From a checkpoint of a small transformer trained on Wikipedia: 195M parameters.
Each number is 128 + 24 x the weight over the matrix's rms, rounded and kept within 0 to 255. Layers, rows and columns count from 0. Numbers have three digits each.

# layer 4 MLP down, 768x3072, rms 0.0621, rows 752-767, columns 2304-2399
119112103138160134166142095138126105128104138138134147143144156151167119103126139123139096070104141132090112150129147187147161094136127155103133087118168133148176143151143152058184098178115150107116141114078129133140135116078142127128114164130127134123143127152092138139115146086141105119
104108124154087142152145123130132160131138130101150115097100163123076134152120131116120130082133137140157092062160127142164117125172076089121161121122097175107126159133126151140109075125083175126115145129128133116101117134148155106151122112112113098109111135122140115141123136156109143147
147154140106112141157161127121123112087095121114100098130131110124135138164160137140136138103085124122122144083125124134113147125124106118134152142096139152089118133154105117118162157106087132110129162135150151108123125111109120146096143117116167105116129151094165088153092145155109148137
164125091135154169152126142127122168112119138148144085138117133085085144108101131176151127140090127169131108111135134132130132100117162147153109104141192142080105133128058068126117155104122107132151146124118059119131142116098155107122125116091146101152144107142090123125118122099136130132
129129108147148092157111127127123118143126129145141177153120128153093099147139115161112132116096143095132143125126126148145191126155124137136163127137169136133118095081094095121119087144135157122149041132135123149112111125154127090110144117123119149114135157103131152147150122078135090116
165121111086137093103133121095114146112113110103145154139119129083095101172140152095153111161141129138153152120142089114134147150085124138117134152109123102131109145118110090128103103152179110135143116098123153110129133137116186098143106137159144124113155082142136125158124143170159094121
132132093110158145113186116124186138109149069114133138117161110109133094109126088125121135110145144151104108166093121132104125155126127133134127120116137105154111137158124159164149130099139194102085121141152092115154138154120152122104134130136133108100117123058097130077161112109104125098
164147083120085138133109156116134106129120109133131089091156068169069133110125145126137150145110116071083121161062140111156117146095154163116107130096119124099162166172075108155124149162126083132115125099095150099093121208112099127172147065131150138088135160121090138136116173158080024139
151139171149107103146137091116114146141173119128135104119131149096107099127174132103136128134090128101121129077116146119098115156126132158094148139150150122110183122158136084142139127128122098131127125120163139118124074123137119141126123116112119097091123130121186172136151142147106138125
121104127116099152148110136126141112109131131103101124124135112148100124138128117102096098106127135121148157156106150107118124155157134103159141126108156142108137111110100122104123141112123106121133135159121135128145115120163113130132160090138130131166074128124129105105152110149119144154
152174127118136127130113125151124149163124208154149178153121159066131125139133145109106159136130175055139130133132133133140113132098159136117150153099115147121101185160121137154122081082066121084084120111130139131116126168146099133143134103105112122101141142152164120123120084110107102137
136116122090143154164171105105112150056120126134152120104108138111130123167108175104117164095088119118089152120144135135125173170162132117112101142136132125156143144170134144101081128146087136141168148102165116168131099102173130132082147152126114147116140156140180123150096123112132103119
122132144122110104122129110165126120123151177137107134116114116159125108117131120153131117180173139134147123119163163079117134127121109156149105164135065159153127119173094109139082159176126159116108138095114132149151127103108101163088163173076133129096081124170146099108077100109149129146
130069110102094109105134141142156114123117158109096181177141120119134091110129137139131123166132097159119124134163105161084168156159121140136138094120163170140096114087125110132130122127116182108145139145117120143121108066165142138116083088122170134140153162136111110127140145143120134127
080147129112154118153122105098138161137105143140114077121125124153059154123141134106102105130104126142120152094112158146098151118136143104123114133138089112128130149158150116115105138116145144141147175100115104161138140156148173130140113107138170125106113134139132106126126106125147108145
124131103105081128117140089174110135140120117152190116096127128176107130072132111150161111173127130096145151146157162147152148068157115139133107111119173109127119136163104102164096122156120149119168138133106131123106134121121152143094139103122133124132086112152116096104128167108163108066